config.toml
n_layer = 11
d_model = 64
n_head = 1
n_kv_head = 1
head_dim = 64
d_mlp = 256
vocab_size = 8192
activation = "tanh_gelu"
norm = "layernorm"
norm_place = "pre"
norm_eps = 1e-06
positions = "learned"
qk_norm = false
attn_scale = 0.125
bias = "all"
tie_embeddings = true
parallel_block = false
init = "normal"
init_std_qkv = 0.0625
init_std_o = 0.0134
init_std_up = 0.0625
init_std_down = 0.0134
init_out_by_depth = true
optimizer = "adamw"
lr = 0.00258
beta1 = 0.9
beta2 = 0.95
weight_decay = 0.058
lr_head = 0.0122
grad_clip = 0.5
warmup_steps = 222
schedule = "cos"
final_lr_fraction = 0.0
batch_tokens = 8192
seq_len = 256
doc_mask = true
train_tokens = 83760000
steps = 10225
dataset = "wikipedia_en"
Each number is 50 + 10 x the weight over the matrix's rms, rounded and kept within 0 to 99. Layers, rows and columns count from 0.

# layer 4 attention query, 64x64, rms 0.0921, rows 0-63, columns 0-63
44 28 49 51 51 59 52 55 78 56 58 54 62 45 60 51 58 59 51 59 60 39 30 33 42 52 73 24 48 54 57 41 40 35 47 64 34 46 46 48 48 32 44 66 64 50 51 55 35 56 34 23 42 60 55 42 60 56 52 60 51 43 44 61
46 50 58 61 53 36 41 56 51 42 48 56 43 49 42 40 48 66 49 44 53 47 34 46 39 47 56 51 48 50 42 43 52 39 38 59 46 53 39 48 40 56 52 43 49 30 50 80 49 52 54 38 44 54 56 56 57 46 41 59 53 55 38 61
42 47 43 46 53 65 53 45 66 44 54 32 63 42 56 58 45 58 53 68 52 61 51 46 49 58 49 48 41 54 56 52 48 63 62 44 35 47 45 57 50 32 52 48 49 58 61 36 46 55 49 67 63 47 45 36 57 53 51 35 47 56 43 51
51 66 50 50 44 51 43 47 62 54 48 44 55 33 40 53 38 50 49 59 57 50 41 50 57 48 72 43 51 42 50 58 34 57 50 51 55 55 52 36 45 32 55 70 52 57 51 54 44 51 39 47 45 56 53 58 63 50 49 48 40 74 42 49
41 42 24 54 54 79 65 41 81 69 49 47 71 59 49 41 43 36 56 51 48 63 55 54 61 50 39 31 42 48 48 69 48 50 71 31 41 50 72 65 54 39 57 54 50 56 59 17 47 69 49 68 54 59 43 53 74 62 40 39 46 56 49 44
46 49 49 55 49 45 52 52 33 54 49 51 47 63 49 52 43 56 60 42 47 56 55 66 77 56 31 51 46 63 55 54 51 54 47 43 51 52 58 44 49 67 37 56 35 47 48 38 44 44 62 50 55 45 68 55 49 54 51 49 55 38 51 58
53 60 41 55 56 67 52 37 49 55 59 34 51 43 63 52 44 50 43 55 38 63 62 38 54 45 40 57 46 57 49 58 38 63 56 37 42 42 55 53 57 36 34 48 43 68 36 21 61 48 44 65 62 56 36 46 54 61 60 44 49 61 59 43
51 58 54 43 52 62 56 54 33 48 56 32 53 43 64 38 37 46 53 44 46 61 70 52 55 48 40 69 56 65 59 62 45 68 53 44 48 31 54 61 69 50 44 43 41 61 32 29 60 49 52 63 62 59 38 45 37 53 76 49 46 47 48 62
52 53 53 48 50 47 47 56 22 33 46 64 42 65 66 43 62 54 45 51 41 59 46 64 41 55 54 67 40 59 48 46 57 52 47 38 48 43 45 42 54 54 43 47 58 47 35 46 58 39 48 51 53 45 51 31 29 55 55 46 62 53 67 54
47 61 37 44 53 68 50 39 40 49 44 36 55 42 58 42 38 46 52 47 38 59 62 36 67 50 43 51 46 56 58 70 41 58 54 28 54 49 59 55 63 34 43 58 44 63 44 40 50 68 48 51 63 49 36 52 52 62 61 44 41 59 56 41
64 52 59 63 48 32 39 57 34 21 49 70 37 52 57 39 59 64 47 57 59 38 54 47 27 59 72 63 56 57 53 37 52 44 31 76 49 62 24 41 38 56 35 59 58 46 52 77 49 40 57 40 41 50 53 42 31 48 58 45 54 53 57 57
49 42 42 56 53 39 56 61 57 54 38 65 47 59 49 46 50 60 41 58 68 47 36 54 40 45 50 44 55 45 30 47 44 39 38 70 54 49 48 45 48 45 46 54 57 42 54 54 51 49 47 59 46 37 52 53 41 42 46 51 53 49 42 51
57 69 66 52 58 60 52 49 30 39 46 49 45 58 53 49 60 42 47 52 44 55 54 55 45 46 44 46 33 57 44 53 48 47 46 40 60 44 62 39 72 54 58 54 45 50 49 51 59 31 54 55 48 43 48 51 27 50 46 40 60 51 65 60
41 35 37 30 51 77 54 44 83 46 51 60 75 49 32 56 45 43 53 62 43 49 37 50 51 42 61 15 59 48 55 49 52 48 66 57 45 50 65 62 38 25 59 49 51 57 57 56 40 67 46 43 49 47 39 35 76 47 45 52 48 54 46 53
40 44 50 50 30 43 43 48 50 41 41 66 43 69 34 42 40 56 53 38 38 38 59 63 46 37 37 62 61 52 45 62 52 27 37 53 72 46 52 38 50 54 34 48 28 51 50 76 52 63 63 46 44 53 46 52 36 34 42 52 54 52 58 64
34 49 45 47 53 62 55 15 71 86 67 20 81 37 29 53 41 69 61 72 52 62 48 35 73 50 46 31 48 37 55 61 25 43 55 42 50 72 79 72 47 33 34 63 57 58 55 23 45 66 32 51 67 47 40 72 99 70 66 51 26 49 38 42
59 56 55 48 49 38 42 41 23 41 40 51 49 59 53 56 29 60 37 36 42 48 63 62 52 33 22 55 68 51 64 52 60 65 55 52 69 37 62 55 64 62 52 48 51 52 43 56 65 48 54 42 54 60 59 56 53 45 50 47 57 50 53 57
59 45 55 30 40 61 42 52 54 52 48 45 44 36 42 54 47 43 49 49 52 45 52 38 54 35 54 52 56 64 39 42 44 58 39 61 53 53 52 57 43 41 53 44 56 49 56 63 43 58 39 35 54 60 43 49 59 42 53 65 50 50 47 69
50 21 45 59 41 54 41 58 69 49 53 47 50 44 47 64 54 65 51 73 51 51 40 40 47 54 64 48 48 46 34 48 40 27 43 56 43 70 33 47 44 51 51 49 37 53 65 50 53 64 43 52 48 60 50 38 56 53 51 44 39 57 49 44
45 57 41 40 50 57 52 48 44 36 31 48 51 58 52 49 48 63 51 38 57 55 62 41 54 46 39 52 56 60 59 57 46 46 49 55 56 39 53 61 42 51 56 43 47 54 41 60 61 55 58 48 59 53 45 52 42 51 48 54 50 49 65 52
61 58 52 46 56 47 45 53 41 38 51 55 43 49 60 43 62 47 46 53 48 48 59 45 43 44 45 57 44 70 51 36 51 55 43 51 48 50 39 71 51 63 50 49 55 53 55 54 51 46 62 45 58 38 47 48 47 55 53 39 50 45 39 44
35 34 43 53 46 62 61 44 79 70 52 52 64 50 50 48 46 55 60 55 65 52 31 45 42 68 83 36 34 33 47 29 34 49 57 36 50 57 54 41 37 25 51 55 58 58 61 55 39 65 44 46 48 49 33 59 75 44 55 73 35 60 49 27
56 48 54 51 55 51 56 46 42 46 48 61 39 45 44 54 60 35 55 67 36 56 46 43 46 51 41 63 62 47 51 52 43 50 59 49 51 52 52 56 62 50 44 55 50 51 43 57 56 47 48 50 47 57 56 56 50 48 59 44 48 56 64 53
40 42 51 40 55 68 54 54 51 51 53 53 62 52 46 64 52 44 66 47 46 47 43 51 61 57 66 42 29 44 55 56 50 45 70 34 60 65 50 55 44 48 48 57 39 52 35 42 48 50 42 45 40 46 46 46 54 59 51 49 38 51 56 49
40 62 59 56 51 69 57 52 44 61 44 43 57 46 64 47 46 41 59 45 44 49 55 54 48 61 61 52 34 43 64 51 39 53 57 37 38 47 55 33 68 40 53 61 49 67 50 42 46 64 37 51 54 55 45 47 40 55 57 51 40 61 47 38
49 58 44 54 46 46 59 44 51 51 42 53 64 51 34 46 55 55 61 43 29 52 55 53 32 58 37 42 40 41 44 53 61 58 69 33 64 34 57 53 51 40 49 51 44 50 54 50 54 46 60 70 49 42 57 46 59 47 54 48 43 50 51 42
48 78 42 68 46 51 43 54 36 27 27 48 47 58 59 24 55 61 48 41 30 49 70 54 41 44 30 67 47 53 49 63 59 28 37 32 55 36 57 41 68 56 48 55 47 49 45 53 62 52 58 59 57 53 59 31 14 44 53 36 64 43 58 55
53 59 61 57 61 55 57 62 34 49 61 50 31 50 61 57 65 40 54 40 56 42 66 46 46 49 33 54 57 47 63 57 61 44 49 43 50 35 40 25 52 50 47 49 48 49 54 52 66 29 53 60 44 60 70 53 07 49 42 50 64 41 63 57
40 21 54 51 44 78 62 39 80 85 63 41 65 31 48 67 68 42 66 65 61 49 18 39 67 52 76 17 35 43 57 40 31 47 75 45 42 64 63 52 45 17 59 73 64 65 52 38 24 50 37 30 47 55 44 60 84 53 65 59 37 47 38 40
51 51 49 47 42 46 39 42 54 47 46 40 62 44 47 30 41 55 34 45 54 46 38 44 48 44 70 54 39 64 41 54 46 50 40 55 41 41 58 63 48 55 48 45 57 52 52 67 55 61 51 31 70 37 38 52 74 55 50 57 41 57 45 60
48 49 41 68 45 56 52 47 60 51 31 50 67 52 41 47 44 62 55 47 56 50 37 58 51 66 53 39 38 39 49 54 30 49 67 37 64 55 62 41 52 55 47 56 56 55 54 44 45 53 42 38 43 41 41 50 68 46 55 42 48 39 49 53
32 61 46 56 48 69 60 36 62 66 59 37 66 41 44 52 42 46 49 57 40 54 43 44 42 47 50 52 57 49 62 54 40 53 70 42 36 57 59 48 57 36 37 58 54 58 55 41 45 55 27 47 55 56 44 64 78 53 63 57 41 61 48 37
46 36 43 43 52 60 49 52 50 45 46 53 63 40 54 53 54 41 55 40 45 39 40 42 42 56 71 48 39 45 63 56 54 52 56 47 50 48 43 65 44 42 45 53 60 53 51 59 38 59 44 35 39 58 42 50 61 48 56 50 43 53 54 48
44 59 52 54 31 31 46 40 30 42 51 59 44 52 41 30 48 56 49 41 41 46 59 57 39 57 57 69 46 48 33 56 45 40 35 59 53 62 47 48 56 68 32 47 41 42 57 67 38 63 52 44 58 43 41 53 48 52 52 67 37 52 58 59
52 37 50 53 63 35 59 58 39 50 56 55 47 56 63 58 54 55 54 53 65 46 40 46 55 58 58 48 55 52 49 36 55 45 43 53 48 55 27 56 43 59 51 48 63 41 54 62 36 50 47 31 45 52 48 52 52 47 49 58 48 50 44 55
52 51 55 56 43 34 49 39 32 41 44 56 47 67 67 44 57 54 61 40 51 44 50 56 58 58 37 61 48 54 47 58 50 47 39 51 51 46 46 59 49 65 43 34 44 57 37 53 45 44 61 46 59 46 50 35 32 40 47 52 56 31 58 56
51 70 62 52 46 49 41 59 29 41 31 53 40 61 61 47 50 34 61 39 28 49 76 71 55 49 30 76 44 55 50 52 60 55 44 31 52 40 39 42 60 68 43 38 48 51 41 61 48 56 62 70 52 49 30 48 29 52 46 52 48 50 65 54
44 55 43 48 47 60 54 45 42 38 35 55 41 61 42 46 49 43 55 54 45 58 48 68 54 50 35 49 54 39 48 55 45 41 56 45 75 51 60 45 37 56 49 62 56 52 58 47 54 50 69 44 53 54 45 39 35 48 49 48 63 38 56 66
57 62 49 49 37 36 39 47 53 52 41 67 51 49 40 54 56 55 51 51 52 32 50 50 46 48 58 52 52 41 35 47 51 53 50 55 60 57 52 25 50 48 46 57 42 43 56 71 35 36 47 44 33 42 59 47 43 44 49 46 67 53 54 57
55 54 40 56 50 58 55 46 47 44 35 45 60 54 47 42 51 50 41 43 40 57 59 50 38 51 44 53 52 47 60 52 53 43 51 52 46 35 53 49 45 57 60 47 46 48 52 63 49 62 58 51 48 46 36 54 50 50 54 46 50 58 53 43
51 41 51 57 51 41 50 53 54 50 47 67 39 60 45 58 59 53 52 63 65 43 36 58 46 51 65 31 45 39 41 35 63 41 56 55 55 58 32 25 37 43 63 53 51 36 65 73 49 38 51 30 39 43 64 52 33 42 25 57 57 48 48 48
32 32 54 68 57 54 63 52 60 54 58 48 53 61 54 38 36 33 54 27 58 36 46 59 54 55 39 34 51 61 63 68 45 48 53 38 55 37 41 58 51 35 62 54 49 49 27 54 49 61 48 41 42 52 40 52 65 50 38 60 47 47 40 53
53 62 67 51 45 34 37 36 19 45 50 48 38 58 59 46 41 62 54 45 49 46 66 53 51 46 46 54 66 53 59 48 51 57 37 47 36 52 43 53 62 65 43 39 51 50 51 62 46 47 47 43 56 50 51 63 46 48 52 46 38 47 40 52
50 49 43 48 46 44 42 45 67 47 53 69 51 57 38 64 60 48 46 55 40 49 33 42 56 46 55 35 44 39 47 38 65 41 49 52 56 52 53 47 40 55 62 55 55 41 63 67 36 49 54 37 35 51 60 46 65 34 28 52 64 57 49 41
62 60 53 45 39 46 48 54 54 63 40 44 57 45 42 48 51 48 42 53 26 71 38 52 41 44 53 51 38 33 50 55 63 57 51 44 50 40 64 42 53 50 47 46 44 53 35 47 41 47 55 62 50 42 62 45 56 48 52 31 46 51 34 32
41 75 32 56 57 70 55 39 59 54 51 46 63 44 53 63 47 39 67 59 32 53 62 38 58 54 46 51 57 38 57 58 45 53 61 25 58 51 53 37 51 46 46 66 27 59 46 34 48 54 38 71 46 50 45 48 55 66 53 48 50 62 56 48
49 47 42 40 42 44 36 48 32 44 54 51 56 38 44 57 64 55 41 43 47 43 54 40 58 53 55 58 64 55 54 55 54 48 55 47 48 36 48 42 56 59 45 37 50 49 49 59 47 45 39 28 49 47 70 58 59 38 62 55 44 52 43 66
35 43 48 46 55 62 50 50 86 67 64 44 53 41 51 41 35 54 47 44 67 56 26 48 52 52 68 35 39 53 57 63 34 55 45 43 55 48 57 50 55 49 69 48 58 49 40 39 51 65 52 45 53 42 47 50 75 51 43 53 49 60 40 39
47 52 57 60 47 37 46 56 43 58 49 56 37 50 50 51 60 61 51 46 50 56 58 52 54 53 44 70 54 47 40 37 61 46 36 47 51 51 45 46 40 70 42 35 64 42 41 59 56 48 58 55 60 54 54 50 35 49 52 62 50 47 54 51
53 34 63 35 52 52 47 48 66 51 56 50 45 69 39 52 41 57 42 59 55 60 37 43 54 30 47 18 52 38 56 69 55 45 68 57 58 25 66 44 57 32 59 49 54 47 50 51 52 47 50 49 45 52 62 56 60 40 45 44 68 53 46 61
59 59 47 50 47 18 46 38 28 46 52 44 45 54 52 35 42 64 36 34 56 58 48 57 54 53 42 69 61 54 56 71 39 58 33 43 46 56 53 53 60 67 54 41 66 42 48 51 58 43 52 53 54 37 54 65 54 41 54 54 40 56 56 44
73 70 55 57 39 14 43 60 30 47 46 65 30 64 61 48 67 67 38 40 46 40 54 57 50 56 48 72 55 41 56 55 68 55 36 65 54 66 32 39 46 72 51 57 45 45 36 62 54 28 61 43 40 48 68 53 26 54 50 52 68 41 60 38
40 37 46 62 44 63 47 43 62 57 50 52 60 41 44 51 43 64 57 63 36 48 54 38 44 51 52 53 56 44 49 46 45 41 48 54 45 64 56 63 47 41 37 60 44 53 64 54 50 74 35 55 57 50 42 50 75 62 55 59 35 59 57 51
40 43 49 66 56 58 59 62 82 68 65 36 54 49 58 61 69 40 54 61 60 44 45 48 52 62 71 59 50 50 59 37 53 46 50 48 31 70 38 51 40 44 52 47 49 49 68 41 52 48 42 53 45 62 46 42 53 62 49 62 43 42 41 45
61 83 54 47 53 26 54 47 34 36 46 51 45 52 67 45 56 59 41 50 62 41 63 40 42 53 54 73 59 50 49 47 44 52 32 57 46 55 46 42 50 54 54 41 55 52 47 57 57 44 51 49 57 40 61 43 27 41 49 49 52 55 43 40
56 47 44 29 49 47 49 44 59 48 49 49 51 59 60 53 55 47 58 46 64 43 47 60 51 52 55 50 56 63 52 52 46 46 49 53 41 44 47 58 46 48 67 33 61 53 57 51 56 55 56 56 58 47 45 53 42 41 45 48 55 40 39 48
59 60 52 56 42 41 54 47 47 51 51 54 55 44 38 47 52 62 45 46 33 53 62 37 51 37 29 60 49 43 44 51 64 48 58 40 55 45 57 55 57 57 44 44 44 47 47 53 58 48 41 60 52 46 61 45 55 55 54 51 55 48 56 54
36 37 32 52 54 76 59 42 86 53 53 47 81 52 34 54 44 57 55 60 43 57 42 32 44 50 57 25 41 41 52 44 60 43 65 38 48 47 69 58 43 31 43 55 43 50 54 55 45 63 37 52 47 35 32 49 88 59 48 52 49 63 54 44
51 32 49 36 48 56 44 54 46 56 49 44 64 28 53 44 40 53 54 43 48 47 50 65 56 43 58 47 45 75 47 60 38 50 45 53 47 51 57 68 68 52 49 58 51 49 52 33 44 63 47 57 57 48 50 54 61 40 62 47 38 48 44 42
48 24 39 44 50 65 63 35 81 63 62 43 77 47 55 59 48 41 65 70 64 46 30 37 63 57 55 18 44 27 58 45 37 52 73 33 45 53 56 58 41 29 52 61 51 59 53 31 34 48 35 37 37 42 38 53 80 59 54 51 36 49 52 39
59 45 61 52 53 39 39 46 33 48 56 59 32 44 63 55 54 41 55 44 53 29 62 61 50 48 37 48 60 58 48 43 54 61 30 59 42 44 44 42 52 55 46 50 56 51 57 57 45 42 50 51 48 60 49 60 32 38 43 64 46 49 49 57
40 30 44 47 51 47 50 61 57 51 48 52 58 47 48 64 50 46 45 47 62 47 38 45 56 66 68 51 32 54 39 41 48 41 54 47 55 59 50 44 42 67 42 43 51 47 53 46 40 52 48 47 43 44 48 58 70 59 60 67 36 43 51 50
60 77 44 45 42 29 38 53 11 33 32 68 40 64 51 36 49 61 40 41 45 44 75 50 45 42 32 66 57 54 46 53 68 50 24 53 61 45 52 40 70 68 47 47 43 44 33 67 57 48 59 60 58 40 53 47 19 50 54 45 63 63 71 51
45 53 42 41 53 51 55 53 64 45 53 52 63 44 48 67 47 38 55 35 56 39 45 57 55 59 55 48 48 46 50 51 53 49 63 37 54 44 55 48 44 63 49 42 63 48 45 44 44 48 42 56 49 49 54 44 60 51 54 67 50 30 55 61